Part of a small language model's weights.
Size: 14 layers, vocabulary 2048, 1.41M parameters.
Training: 113M tokens, 6171 steps.
Each number is 200 + 30 x the weight over its row's rms, rounded and kept within 0 to 999. Layers, rows and columns count from 0. The size before them is the row's rms in percent of the matrix's.

# layer 7 MLP down (transposed), 512x64, rms 0.312, rows 165-219, columns 0-63
114,237,187,195,274,232,202,200,202,195,193,153,202,275,224,247,180,256,178,172,205,195,181,201,248,179,133,193,224,240,219,226,225,186,196,173,189,195,229,220,199,205,198,163,186,166,177,142,179,231,158,205,243,177,170,188,166,174,204,261,226,206,180,216,198
107,214,200,163,181,156,187,178,264,233,231,186,276,132,171,201,162,180,161,208,175,196,274,177,214,183,194,182,200,182,196,162,189,215,220,187,164,183,181,203,229,255,204,197,196,203,191,228,243,271,158,201,214,227,196,212,216,222,231,197,190,151,222,213,176
106,205,288,198,224,148,273,206,187,167,179,210,202,171,210,205,154,197,194,207,170,232,194,200,192,227,199,214,197,210,188,237,233,218,208,201,136,171,202,158,207,211,160,246,215,229,215,195,211,203,256,169,215,125,218,173,240,167,169,151,192,185,202,196,225
111,217,115,149,204,252,193,192,171,200,186,190,224,201,162,187,159,278,195,229,224,175,221,174,205,201,265,191,237,213,201,197,210,154,181,208,274,182,147,197,184,220,179,196,184,200,200,208,236,225,186,199,234,203,224,221,191,231,186,184,212,140,229,180,172
086,178,150,219,175,177,213,210,216,206,202,217,161,166,209,208,188,237,162,176,193,161,200,237,163,233,181,190,209,217,252,255,216,254,214,244,173,238,158,229,184,210,178,240,168,189,209,204,181,158,223,162,154,188,262,186,202,219,171,239,124,208,193,203,233
096,262,172,159,212,178,231,170,174,182,203,192,208,176,234,237,227,162,258,215,218,120,218,165,232,176,165,232,219,240,195,218,216,230,149,228,214,219,192,195,174,168,210,209,242,197,186,235,209,215,169,176,186,182,196,150,187,222,190,137,204,254,215,162,203
103,184,237,206,178,203,199,209,187,194,240,228,169,169,246,205,205,237,198,229,233,149,236,189,204,208,230,253,163,157,150,225,129,171,193,217,253,170,231,175,152,189,197,148,206,193,210,228,178,155,216,192,191,246,211,215,229,177,204,222,172,218,246,161,159
100,201,197,226,181,219,182,169,242,241,230,135,237,189,173,206,148,250,256,203,174,173,172,222,157,181,164,239,209,206,212,191,215,210,186,276,185,182,220,154,173,205,242,230,165,227,209,235,230,154,200,162,183,232,215,195,226,190,188,207,236,203,186,146,185
093,172,204,205,229,212,192,206,174,175,204,224,178,173,211,249,192,175,174,206,210,212,275,206,196,168,220,197,263,240,247,166,161,165,182,181,238,160,187,212,153,238,231,224,252,139,221,207,232,163,249,180,192,195,247,184,210,198,196,170,156,187,202,147,205
082,258,202,157,192,183,183,212,223,206,212,171,230,199,271,224,137,229,207,210,212,221,206,210,182,211,241,184,176,217,246,178,232,233,238,187,155,137,212,213,185,122,218,194,217,175,223,228,161,190,173,257,144,181,218,191,192,235,209,185,206,221,173,181,219
117,178,258,218,177,161,210,191,195,161,263,150,158,224,229,201,140,192,190,194,225,143,173,233,163,184,200,212,227,233,158,192,166,155,215,130,248,160,210,200,219,217,217,198,243,244,200,209,253,203,181,186,220,217,197,184,194,201,167,185,217,227,211,232,197
112,236,231,199,164,157,132,223,191,217,252,217,182,208,162,221,173,166,235,263,204,190,218,156,197,197,262,216,179,217,212,172,214,218,214,203,239,201,222,205,212,156,165,226,207,164,192,198,184,235,169,147,221,199,136,257,208,183,202,195,244,169,235,193,177
103,204,228,264,217,135,174,157,237,173,226,225,167,159,184,208,184,213,244,211,187,192,197,175,238,194,167,202,148,242,182,180,197,165,187,197,253,257,210,176,191,208,209,224,205,175,177,180,269,224,215,173,262,235,157,217,220,175,176,219,187,167,229,201,188
103,216,203,199,241,209,183,198,198,228,243,159,194,190,158,145,204,221,240,217,176,217,198,288,216,209,170,169,210,236,190,190,169,140,207,258,157,234,198,227,196,240,194,211,208,184,196,243,208,171,164,211,145,132,203,201,217,250,211,211,216,157,204,206,178
086,140,233,269,205,209,210,213,223,262,230,216,210,154,203,231,206,199,177,227,210,138,200,207,208,217,198,201,110,210,242,200,202,212,186,233,156,173,248,181,186,196,179,205,164,190,211,258,203,227,193,219,181,177,202,206,158,176,154,166,192,227,150,198,209
098,202,196,181,164,200,168,172,227,157,213,171,222,207,210,187,243,283,220,170,241,177,220,199,155,215,188,216,205,172,218,120,201,178,182,192,247,194,231,209,152,192,186,201,213,206,227,237,196,253,213,153,238,198,238,174,215,185,250,193,159,210,172,167,249
086,172,194,178,175,187,232,188,224,214,220,153,224,233,180,207,193,201,241,225,152,169,212,151,164,215,227,190,238,216,208,210,205,250,216,175,232,236,230,210,184,266,211,170,206,218,200,181,182,256,173,207,254,135,192,155,208,187,169,199,191,162,262,172,149
079,194,254,215,234,211,209,212,146,206,213,185,147,192,209,220,161,218,202,250,154,183,201,202,238,197,206,214,244,165,231,125,262,193,176,215,153,216,195,180,183,194,192,230,220,158,227,186,194,205,234,145,208,240,199,210,236,243,181,221,140,182,159,179,193
098,174,216,163,227,193,202,213,208,192,201,157,176,209,231,190,228,228,177,215,193,227,154,205,223,192,190,218,168,176,264,243,196,147,255,227,201,269,236,222,205,193,210,186,199,224,178,236,210,262,225,163,214,206,197,189,162,153,257,163,154,217,173,176,147
082,266,199,179,199,216,203,160,230,192,254,242,191,214,195,189,198,165,163,163,255,191,246,211,237,199,209,209,229,163,242,153,179,196,171,209,162,157,226,237,216,163,172,162,236,162,196,223,181,170,159,218,171,232,158,182,222,162,206,189,214,179,263,205,210
003,167,197,223,176,192,228,209,194,205,194,203,206,229,217,199,168,199,226,174,178,190,206,186,248,191,190,181,220,148,225,186,192,215,118,152,141,189,156,228,202,179,193,162,199,178,128,188,211,198,179,192,186,203,183,174,180,187,156,164,193,152,102,221,240
088,107,213,201,196,249,190,205,218,191,185,166,226,204,197,191,180,190,180,237,230,188,185,215,169,274,180,205,195,226,211,194,209,228,203,168,154,230,187,194,163,223,240,184,237,212,236,234,192,166,173,175,212,205,190,211,168,180,199,296,153,150,229,182,197
089,249,259,164,161,174,186,195,180,234,237,203,178,184,210,191,155,178,196,229,202,208,168,181,230,171,238,147,220,201,210,177,170,153,152,165,195,223,241,216,239,172,220,195,257,188,187,202,228,269,184,194,250,194,170,148,171,224,187,233,197,215,177,194,159
099,196,226,205,194,198,222,245,211,168,211,204,165,165,185,217,211,203,219,173,196,231,170,188,253,214,186,217,189,244,136,162,159,156,252,211,131,187,190,203,225,182,208,146,208,239,215,229,193,223,239,246,194,245,214,174,183,197,222,173,173,216,225,242,126
101,184,153,182,201,175,204,233,155,201,199,194,223,187,165,255,205,182,236,199,237,264,214,228,201,273,199,197,193,221,161,209,156,228,196,198,193,259,195,232,199,178,249,235,229,170,191,138,218,222,171,226,166,166,187,166,186,156,155,176,171,223,216,167,208
103,184,181,204,217,202,191,190,229,231,183,199,186,186,204,198,169,206,232,227,264,211,220,126,152,245,117,198,207,217,223,173,149,202,264,207,244,214,203,168,230,199,181,182,209,208,188,200,225,196,193,169,167,272,229,235,223,154,221,156,181,187,223,217,208
113,244,170,146,254,202,230,161,174,191,229,227,201,177,199,208,245,223,176,220,240,234,262,217,182,124,208,202,185,179,193,204,188,182,207,217,252,182,181,197,190,210,154,183,170,162,161,196,176,207,178,159,213,240,184,166,219,216,245,209,231,175,196,250,253
112,196,177,200,242,217,171,155,221,242,162,228,204,139,192,269,155,179,258,155,227,205,201,229,232,216,190,187,161,173,210,247,193,185,207,204,178,214,217,230,222,227,231,211,248,206,188,231,201,170,207,190,176,207,192,148,149,268,216,194,183,180,192,152,226
118,217,127,165,188,225,142,220,181,169,172,209,230,196,217,202,220,179,205,232,193,190,215,163,169,180,246,227,235,244,245,149,260,227,197,240,174,162,249,196,197,232,222,169,177,216,162,179,197,228,158,180,223,200,184,233,218,154,187,223,235,154,189,194,194
005,215,180,226,196,208,274,266,199,218,243,207,188,196,229,180,158,164,185,220,198,202,172,202,173,182,191,209,156,191,197,243,247,247,169,209,210,237,202,210,227,152,201,248,225,212,209,243,226,211,171,205,292,135,221,191,164,200,174,182,187,215,215,199,180
130,239,232,241,214,207,243,142,198,174,177,202,243,176,226,173,205,257,239,171,207,216,237,211,193,243,219,147,200,172,200,188,247,202,234,196,166,186,203,181,179,214,176,221,190,197,216,233,139,189,215,135,205,224,195,187,182,206,215,218,203,223,110,156,226
090,212,229,157,216,221,244,248,160,195,171,144,243,243,122,143,164,166,221,202,201,241,188,210,226,211,166,239,177,189,219,193,213,239,188,173,133,227,229,230,214,228,242,201,183,189,219,202,214,200,193,229,219,202,183,230,207,200,194,148,199,190,192,144,195
112,237,250,195,200,173,197,238,181,223,246,237,226,243,186,231,223,171,198,182,185,218,175,184,211,246,237,142,173,249,209,145,215,223,156,150,229,216,220,150,196,219,196,137,201,226,193,205,150,153,186,203,200,216,200,206,212,170,181,198,187,260,184,197,154
006,184,179,177,164,191,208,198,178,199,199,181,158,171,181,147,133,148,149,191,164,181,147,173,126,154,180,175,141,161,165,198,206,207,183,215,202,192,197,192,194,155,176,203,166,185,170,196,186,182,186,172,183,158,178,206,179,181,150,197,176,169,204,168,147
081,233,169,175,191,178,179,181,232,214,156,188,188,265,168,197,191,202,167,239,247,163,208,242,213,170,163,192,206,219,198,210,131,166,242,261,194,173,227,199,241,188,189,223,177,242,151,163,200,211,229,250,172,231,194,225,208,247,177,182,155,219,198,217,174
098,194,177,166,191,216,202,213,182,146,202,158,258,230,232,155,206,219,251,216,178,207,182,177,136,194,206,184,162,184,153,234,244,165,232,168,201,233,223,196,253,191,262,205,233,197,225,210,154,190,178,236,187,269,210,200,242,196,181,202,223,211,194,228,172
117,227,212,169,183,124,202,190,195,181,282,254,294,198,226,180,169,220,168,208,186,226,215,180,190,160,211,176,149,227,214,186,236,166,183,188,214,190,202,168,163,214,204,195,179,189,223,194,200,227,215,181,186,203,272,186,212,202,209,232,188,247,216,183,163
100,140,184,185,239,236,212,158,186,240,186,181,181,188,132,257,193,206,210,160,216,192,185,170,190,235,235,168,195,222,186,241,178,157,168,201,243,189,189,210,160,233,229,211,198,219,187,173,238,210,169,220,256,220,183,228,222,242,195,154,204,247,221,143,180
004,167,186,208,177,155,207,193,168,161,141,169,165,196,182,218,171,202,186,184,162,229,198,197,217,244,198,170,225,155,179,189,197,170,129,149,220,153,121,202,198,194,220,175,162,175,168,161,228,214,184,148,176,179,165,148,178,181,195,185,171,179,182,214,196
100,155,242,204,182,189,195,221,211,259,219,262,229,187,227,251,182,199,197,204,148,202,183,202,187,192,176,181,153,241,154,205,189,169,188,196,147,188,202,239,198,216,187,185,186,238,186,247,211,243,206,158,145,235,207,163,141,257,208,224,176,200,187,223,157
051,155,188,235,246,191,234,182,251,204,187,180,171,221,187,226,153,184,200,220,216,209,216,238,226,223,112,212,226,275,222,218,228,193,188,175,182,196,190,178,201,166,197,151,203,216,184,173,206,173,174,192,226,191,195,133,153,186,208,248,159,218,156,175,176
095,123,177,179,225,190,247,193,256,214,176,214,214,246,139,193,245,195,215,220,189,209,216,182,212,165,149,194,170,213,137,160,245,244,193,201,197,252,177,175,163,216,162,209,233,187,209,227,169,199,243,193,184,170,215,212,231,179,220,240,219,200,195,242,179
003,190,237,224,226,186,227,223,249,180,253,224,225,170,212,220,205,180,257,203,203,206,263,263,196,198,210,177,214,191,181,173,210,185,225,203,173,256,238,252,184,259,218,169,250,196,202,232,174,222,239,240,193,210,236,225,211,223,173,152,232,184,207,251,210
102,199,223,214,152,217,206,183,221,205,220,232,156,209,226,199,150,199,202,223,199,134,195,192,217,146,223,204,200,199,183,224,170,158,177,255,173,148,262,153,231,153,165,221,220,157,246,200,201,204,214,156,210,244,231,219,200,170,229,248,197,247,183,218,214
090,199,200,160,231,231,193,200,211,192,186,207,236,231,198,215,215,180,224,222,213,186,203,192,215,219,179,270,220,194,193,249,162,180,184,198,189,226,190,216,215,191,169,249,218,174,258,186,187,177,181,174,203,256,213,198,123,188,143,191,213,155,132,147,268
091,188,154,226,189,208,221,191,187,205,125,200,237,185,219,199,216,201,250,167,216,245,191,169,138,200,234,195,171,225,195,205,265,202,165,232,185,164,246,202,214,193,227,227,135,234,189,226,203,176,253,185,148,148,173,180,164,196,172,162,187,177,208,203,199
115,190,206,188,201,207,209,230,184,208,178,215,199,191,232,172,221,211,181,202,190,223,225,146,236,179,199,119,227,220,236,190,240,173,185,200,227,190,191,144,129,212,198,195,237,242,240,227,180,239,229,178,183,219,233,187,187,196,187,143,113,244,162,190,225
116,209,195,172,189,170,197,185,197,217,227,210,235,212,213,181,169,207,233,233,241,251,182,201,185,153,214,186,157,213,136,237,196,227,224,181,254,206,236,224,176,218,188,171,196,239,233,189,219,181,151,203,210,249,176,196,210,164,196,128,251,237,163,257,158
075,216,188,238,168,181,224,241,220,221,219,199,221,183,194,141,215,169,173,219,154,180,209,187,198,212,248,178,192,147,217,214,151,194,185,188,153,196,150,242,220,202,185,227,215,153,214,203,186,253,172,218,237,164,208,237,244,155,171,219,177,281,179,232,190
083,218,198,177,218,147,224,253,197,194,203,248,246,186,207,183,213,168,160,178,224,227,200,154,202,266,212,226,238,169,220,162,169,261,189,187,154,209,124,222,167,226,174,182,221,205,224,190,203,237,194,203,157,196,194,146,201,213,200,244,224,184,156,224,190
110,225,231,221,188,205,187,155,192,238,166,217,190,211,209,188,208,212,197,193,142,216,190,223,217,186,210,181,227,209,208,160,149,197,148,221,300,179,212,207,205,245,163,203,213,192,174,168,198,146,195,163,237,260,151,238,212,192,187,161,196,209,170,147,238
107,193,180,211,244,174,173,130,218,172,187,163,214,236,195,260,205,234,177,205,184,219,151,185,199,125,171,170,190,219,238,226,207,193,221,195,203,213,230,228,217,170,204,230,257,161,199,152,180,213,209,152,266,219,212,183,164,190,209,201,171,229,246,165,198
131,212,258,220,198,209,199,210,189,193,192,224,242,244,192,186,230,160,185,212,185,124,170,219,184,167,135,223,228,182,141,201,239,160,235,231,226,228,239,169,165,218,224,221,194,210,203,228,189,169,166,216,170,169,221,189,199,140,165,213,147,212,229,226,230
090,237,222,172,172,287,194,162,170,197,217,180,193,208,227,192,165,202,200,199,204,188,251,166,194,264,187,217,223,157,217,217,234,244,191,174,231,220,197,201,189,250,219,170,224,153,142,180,135,170,211,205,194,211,172,223,157,180,174,251,198,219,212,169,225
107,264,132,217,222,235,204,186,199,217,190,176,202,193,174,232,224,204,230,175,191,143,198,217,148,162,229,211,191,239,221,235,219,134,154,227,198,213,192,163,191,177,200,177,167,198,220,253,222,212,208,114,223,170,213,196,229,196,166,216,222,241,172,197,217
# layer 7 MLP up, 512x64, rms 0.275, rows 166-219, columns 0-63
106,189,223,181,269,229,238,245,160,202,205,212,212,209,167,180,149,193,206,158,179,196,255,153,249,226,240,170,161,188,234,218,173,187,160,184,190,199,158,134,247,209,193,228,193,164,184,192,196,233,224,181,229,154,187,229,166,167,203,201,198,192,253,189,186
102,204,251,265,163,183,171,217,231,160,190,223,244,208,180,208,192,176,245,206,175,206,206,169,137,154,176,197,233,201,185,191,288,261,195,177,170,202,167,200,238,226,231,219,180,248,162,200,188,196,237,189,209,158,228,173,204,183,234,230,214,207,223,191,192
105,218,203,171,191,250,140,225,157,211,237,193,179,193,151,169,138,197,242,203,195,275,213,174,231,139,229,196,154,226,206,180,180,193,158,194,206,221,197,223,222,221,240,225,213,236,200,205,230,231,181,223,195,165,201,183,153,171,205,172,212,202,209,271,190
093,187,181,198,189,148,222,217,211,127,191,226,203,218,181,206,182,171,241,204,175,224,212,205,275,205,168,180,178,217,153,214,179,145,196,195,253,206,214,199,236,220,218,142,208,226,242,167,200,258,211,131,201,217,182,221,191,207,192,215,249,217,223,141,212
096,184,260,174,216,139,181,230,270,157,203,214,169,212,182,192,180,173,166,198,209,240,135,182,153,176,137,198,262,218,243,193,179,190,182,184,192,145,196,193,208,170,216,203,204,186,225,178,214,236,211,209,220,168,230,242,230,238,202,203,199,187,251,186,189
102,228,179,249,206,164,220,190,202,206,196,197,217,182,163,122,169,192,136,243,187,172,233,189,241,229,210,221,201,166,240,235,217,204,187,242,233,192,160,188,168,150,183,184,214,190,247,181,201,205,245,128,256,197,203,216,169,202,202,245,225,191,217,218,226
100,212,244,155,213,212,176,145,174,172,159,219,128,254,208,219,194,248,186,174,234,188,208,184,196,201,244,230,167,220,212,212,239,212,230,242,262,205,184,162,157,176,147,195,178,235,227,189,189,171,227,216,214,195,198,243,216,228,172,185,240,196,171,243,197
100,188,209,174,220,203,193,162,216,245,185,224,168,187,187,182,186,223,252,162,223,192,188,211,176,217,189,158,174,217,264,211,233,157,196,218,208,230,244,168,262,132,221,178,165,246,198,224,154,164,197,135,241,157,216,216,196,173,193,235,204,195,176,188,235
096,170,184,215,252,193,198,178,201,165,152,247,187,220,181,161,241,196,180,172,220,211,200,165,198,180,188,184,187,184,190,229,169,181,215,210,243,241,154,168,205,242,249,213,171,197,192,137,220,201,210,179,237,186,161,154,161,201,171,241,165,226,287,226,199
115,201,215,254,164,157,211,223,161,167,205,172,197,207,208,209,231,163,224,179,213,146,195,134,195,245,201,172,211,181,197,233,265,195,218,166,197,251,167,139,203,227,176,218,225,246,211,207,147,216,214,208,203,186,222,146,190,166,160,217,239,178,243,196,183
113,208,226,179,193,147,167,194,134,190,145,204,147,214,180,184,139,199,152,254,196,205,159,201,208,223,216,165,224,146,201,178,237,192,181,231,219,243,213,221,200,254,198,273,203,222,230,171,224,229,193,191,185,201,244,154,199,221,164,208,214,215,208,211,210
100,163,242,174,261,223,222,225,197,250,158,193,154,184,215,122,208,172,218,165,204,193,177,217,191,248,190,205,239,196,226,245,249,197,155,222,243,193,178,173,197,137,189,174,174,194,198,230,209,172,210,236,203,211,215,183,185,203,179,180,242,221,180,256,233
098,162,160,156,172,166,215,222,173,224,201,266,172,164,256,257,226,197,240,206,220,204,186,170,137,165,132,221,228,197,241,184,197,211,173,202,245,176,159,188,204,183,217,200,206,241,236,213,165,197,233,164,216,226,210,159,215,233,215,198,239,213,207,183,193
097,269,191,194,186,188,168,204,168,215,182,193,156,228,149,176,167,253,158,209,207,292,183,189,172,191,197,177,235,192,210,172,207,237,232,225,181,233,179,187,197,208,230,181,234,272,209,193,164,155,209,188,207,236,161,167,199,217,232,163,239,179,185,210,218
091,195,205,210,204,199,173,255,207,201,210,222,224,171,142,250,225,218,248,172,147,196,216,184,208,195,226,164,222,169,164,229,195,193,184,174,269,176,179,226,155,167,134,225,206,181,195,244,176,252,202,164,164,174,190,215,249,235,216,217,237,201,244,200,218
090,234,189,211,209,185,206,194,212,176,224,193,193,302,158,214,235,209,144,248,235,174,190,183,207,142,210,274,229,171,201,196,202,188,134,194,197,127,190,168,188,171,200,189,204,200,151,233,241,198,192,208,213,207,220,204,166,222,200,211,202,245,213,195,201
089,171,170,242,168,170,217,195,175,207,196,214,252,206,230,174,254,245,170,143,193,209,220,229,161,159,227,165,237,193,228,156,188,149,152,153,223,219,171,235,217,185,226,178,168,203,153,176,197,196,197,261,179,232,209,222,216,186,203,212,201,173,195,266,190
105,249,210,215,208,241,186,199,154,218,201,205,227,188,172,190,209,193,167,229,232,251,155,184,185,183,232,191,200,201,168,168,268,282,208,155,228,236,186,151,255,243,164,171,192,180,181,188,185,200,161,146,181,184,254,229,191,173,191,211,217,184,210,208,219
089,194,190,220,228,199,214,213,194,190,219,143,222,180,230,214,261,187,176,205,202,179,185,258,190,239,228,153,142,223,247,139,234,252,191,171,185,234,186,164,189,143,239,229,206,184,206,225,204,215,214,224,238,165,265,183,161,188,183,186,222,211,244,205,204
009,229,229,239,229,232,200,209,259,233,221,197,223,223,239,217,240,244,252,225,228,229,209,221,212,225,207,239,190,216,205,229,251,239,248,222,230,239,227,172,222,267,226,235,223,241,220,222,228,212,231,223,242,204,213,220,216,235,242,246,212,216,222,204,203
088,265,167,190,197,225,202,223,176,255,160,171,179,221,163,250,212,224,213,152,201,196,208,188,185,119,187,199,198,130,173,195,133,210,205,243,237,176,223,214,201,215,212,217,212,199,216,228,189,163,229,209,185,221,240,191,238,206,217,167,250,186,196,251,187
098,214,155,169,218,175,184,216,175,193,146,166,202,237,178,227,265,204,209,252,206,223,179,221,228,192,198,241,152,190,192,216,210,254,252,208,185,191,172,242,238,169,192,160,156,216,200,212,231,137,193,162,175,197,258,220,188,213,224,177,211,209,186,189,264
101,244,164,202,201,185,163,164,180,239,238,193,254,286,243,190,208,235,230,197,171,210,211,202,152,180,231,152,182,128,204,214,197,261,173,168,212,210,217,209,235,209,190,197,199,187,196,212,193,173,166,167,235,175,201,214,172,157,163,219,194,193,169,204,251
105,222,219,168,197,177,164,184,192,183,197,214,231,244,172,197,204,221,239,206,242,180,166,253,282,196,212,227,190,218,114,235,213,192,149,232,195,217,226,207,202,226,207,172,210,170,173,187,230,236,174,224,193,134,195,195,218,182,181,228,208,195,222,160,266
095,198,264,200,220,191,201,193,193,222,246,203,220,156,187,199,194,156,196,236,216,207,166,242,204,158,262,213,200,256,149,196,199,189,148,196,171,171,220,195,213,202,222,212,153,263,265,167,178,182,178,213,170,122,158,200,204,204,203,198,207,173,204,195,234
101,213,161,194,192,207,223,211,157,189,224,233,194,240,185,176,214,171,181,215,224,221,195,199,109,242,189,154,174,201,229,144,192,160,213,203,215,230,201,163,226,158,215,211,193,234,207,122,210,178,198,215,222,204,128,201,240,165,218,235,241,217,201,181,239
101,162,243,202,270,196,215,198,177,178,188,205,153,185,221,186,214,105,232,180,210,213,172,186,183,208,234,232,200,222,206,176,189,138,216,107,210,217,163,199,151,207,187,220,162,216,185,221,225,217,235,219,222,187,211,212,221,192,177,224,214,177,158,183,159
109,175,300,204,162,245,210,201,185,177,214,266,228,243,199,214,185,171,194,223,239,212,187,198,224,218,212,172,217,201,203,184,216,151,230,182,227,146,214,201,190,200,222,200,191,219,137,245,140,171,165,215,207,192,164,192,181,187,226,205,139,185,221,163,219
009,236,224,230,201,223,198,228,220,205,171,203,221,251,190,233,284,250,238,237,213,223,196,223,260,192,200,216,228,222,217,212,173,199,266,201,222,175,239,248,190,247,257,236,188,200,228,197,222,206,203,186,170,250,184,251,219,205,213,204,195,224,218,245,218
105,196,217,225,243,157,222,175,154,212,229,235,191,234,200,187,203,210,202,213,207,211,233,165,139,177,241,200,182,126,163,242,139,137,193,212,221,142,213,222,202,176,175,202,224,187,171,224,232,187,201,217,212,202,207,260,195,190,199,197,179,150,139,203,228
097,153,189,210,176,191,169,214,191,210,160,215,196,185,230,251,217,233,159,188,217,165,207,199,263,193,215,219,172,196,225,232,192,198,223,232,252,219,183,145,170,173,220,192,207,189,173,184,215,175,174,203,228,231,172,205,135,221,181,245,275,129,241,195,234
108,203,185,223,195,180,214,206,220,195,224,190,201,242,184,212,231,167,229,189,195,192,152,173,194,203,195,199,251,226,262,274,213,190,199,214,246,217,116,195,160,234,238,167,196,155,250,172,219,189,246,210,198,127,164,222,181,195,181,175,193,203,190,161,178
009,225,216,232,232,209,213,225,216,200,207,244,220,227,208,262,254,248,226,273,214,231,229,196,272,192,210,231,244,227,242,221,194,207,247,205,233,201,216,241,197,235,239,229,225,214,252,206,225,213,200,211,204,246,210,216,229,202,239,205,203,235,211,240,226
098,148,197,198,207,206,186,205,188,208,244,216,179,172,184,216,193,168,163,145,199,207,159,146,119,197,185,233,187,186,126,196,220,232,189,161,255,199,199,201,216,203,207,210,250,159,256,240,175,208,251,212,207,215,214,186,198,194,184,210,213,190,275,176,192
101,169,223,247,195,203,171,183,220,223,173,212,231,222,215,208,198,148,172,224,242,185,213,238,234,201,185,235,196,182,192,160,260,231,190,196,207,227,127,118,223,175,193,206,224,209,184,225,216,186,199,260,182,131,233,199,170,220,224,180,204,212,176,254,176
107,227,225,136,193,205,180,254,212,229,218,245,191,223,239,212,194,233,193,169,189,197,128,227,188,178,251,133,260,206,234,241,255,209,170,161,197,191,189,213,212,160,180,147,211,208,204,207,188,208,197,217,243,209,235,169,180,244,187,187,200,173,187,180,230
099,210,283,200,157,170,177,190,202,235,214,189,190,234,160,202,202,210,200,214,218,189,200,205,164,188,234,226,202,192,227,160,216,201,154,171,225,185,236,178,158,288,248,142,208,206,182,153,152,170,216,186,204,181,183,207,242,198,189,226,201,137,156,204,196
009,207,204,217,212,239,191,194,221,237,235,214,239,235,252,229,232,271,242,204,224,211,202,224,231,226,231,240,222,197,204,242,214,237,249,225,215,231,233,184,245,231,205,201,211,246,228,232,233,203,229,226,252,213,233,237,223,248,232,240,214,218,237,224,219
108,190,233,204,164,146,212,223,219,198,262,233,236,236,234,181,201,173,251,239,168,225,187,203,161,182,240,169,171,190,177,271,161,200,198,183,157,255,199,238,224,200,253,200,174,204,205,210,180,165,211,210,190,177,227,157,195,254,159,215,230,182,205,181,179
067,225,189,183,183,234,212,227,187,204,173,185,212,182,175,148,245,190,163,167,157,258,162,211,201,155,268,188,192,167,207,218,213,230,210,226,190,172,227,233,195,268,213,197,189,189,167,255,196,206,221,223,206,200,253,231,174,259,269,188,231,181,195,180,217
097,231,226,227,226,183,230,237,212,184,217,230,212,272,212,200,204,189,181,202,226,129,201,246,206,156,190,212,224,217,171,237,212,201,230,194,213,188,202,182,234,201,187,225,206,218,233,156,139,216,178,218,196,258,148,192,161,243,125,184,170,203,157,189,236
005,271,199,174,205,164,233,204,200,201,160,113,180,178,190,199,160,160,157,189,170,174,184,176,222,166,161,222,159,190,255,179,179,241,189,193,199,212,132,161,162,206,200,195,188,172,162,177,159,197,172,179,176,179,196,197,174,162,193,221,209,202,219,154,172
103,281,204,186,194,228,177,149,187,240,198,250,194,243,167,212,206,235,180,192,188,205,223,164,178,149,184,223,178,178,263,260,227,166,195,265,217,207,193,201,202,180,186,151,132,203,226,207,217,165,175,189,220,179,172,182,209,200,208,170,219,198,230,182,241
100,242,194,228,227,133,162,164,205,235,168,190,225,146,148,233,160,180,203,200,222,200,185,216,199,236,241,259,204,174,171,179,242,210,224,176,194,204,175,222,192,196,212,252,201,182,155,163,183,226,208,162,167,183,236,198,236,198,147,154,242,220,200,184,237
094,209,275,206,181,194,194,191,212,215,222,228,183,236,232,167,240,151,215,204,177,193,234,212,182,182,152,215,230,215,158,222,213,133,199,175,171,221,248,168,181,175,203,149,190,187,173,192,207,165,224,184,216,171,170,249,126,213,248,218,204,239,206,181,244
105,210,203,182,244,232,190,188,148,261,189,172,134,166,217,209,216,238,221,163,172,193,195,169,218,205,209,201,240,176,189,204,184,168,160,205,265,195,221,160,258,154,201,182,189,182,218,275,160,185,183,196,203,170,166,151,192,217,173,200,196,224,216,234,242
098,207,287,221,178,224,195,236,210,233,207,171,185,217,214,213,199,200,191,146,214,216,186,245,231,173,234,244,234,193,144,179,196,154,148,180,196,165,203,158,236,168,209,218,244,210,209,211,155,205,203,187,248,257,260,224,225,190,199,204,159,193,171,210,215
090,191,237,154,242,201,201,199,216,197,192,198,151,224,198,289,207,181,228,181,236,236,178,198,233,189,137,190,232,229,208,202,219,226,208,226,213,171,193,197,172,225,230,152,217,263,232,217,188,160,246,242,177,227,217,194,210,226,219,155,171,140,231,182,205
097,196,251,217,213,236,214,196,186,213,203,203,144,204,196,246,202,219,177,191,206,143,235,212,139,132,226,178,192,181,219,188,161,166,210,161,202,212,166,207,218,199,229,217,200,172,169,223,230,198,186,220,243,168,177,204,239,164,256,262,182,189,245,189,267
106,219,238,195,188,196,118,199,215,193,203,179,249,227,208,221,185,164,171,232,194,178,175,169,210,152,185,148,232,160,244,174,258,177,262,195,190,236,219,160,197,255,223,194,176,212,239,193,191,165,219,202,180,219,193,193,264,156,231,177,223,187,188,181,187
111,186,253,185,244,240,160,244,182,242,246,164,172,233,180,191,217,189,197,191,225,247,212,195,217,228,249,205,208,182,258,235,200,229,202,239,211,210,158,171,176,203,172,162,192,166,204,239,169,156,175,194,183,166,229,179,202,194,152,237,184,183,132,166,218
115,213,244,210,194,211,163,245,225,202,181,197,226,216,217,235,249,209,127,160,244,187,183,214,221,122,213,200,275,199,234,186,198,205,185,203,208,187,198,173,213,271,210,177,160,165,216,172,180,186,220,191,169,222,178,218,246,219,143,192,175,201,204,173,237
098,173,199,146,179,170,209,210,133,178,188,184,152,242,205,185,195,200,202,224,183,213,216,165,207,236,228,213,142,170,168,283,229,195,197,189,200,205,180,214,233,149,199,219,192,198,226,148,178,220,199,211,251,227,223,160,216,171,183,229,163,145,151,237,199
102,209,222,200,145,218,186,200,212,193,185,197,212,217,261,208,188,164,249,158,187,232,165,199,161,171,183,192,170,207,178,211,238,238,261,211,204,241,179,211,240,169,231,239,188,205,179,174,189,191,227,232,171,240,170,266,122,190,212,198,186,141,203,236,215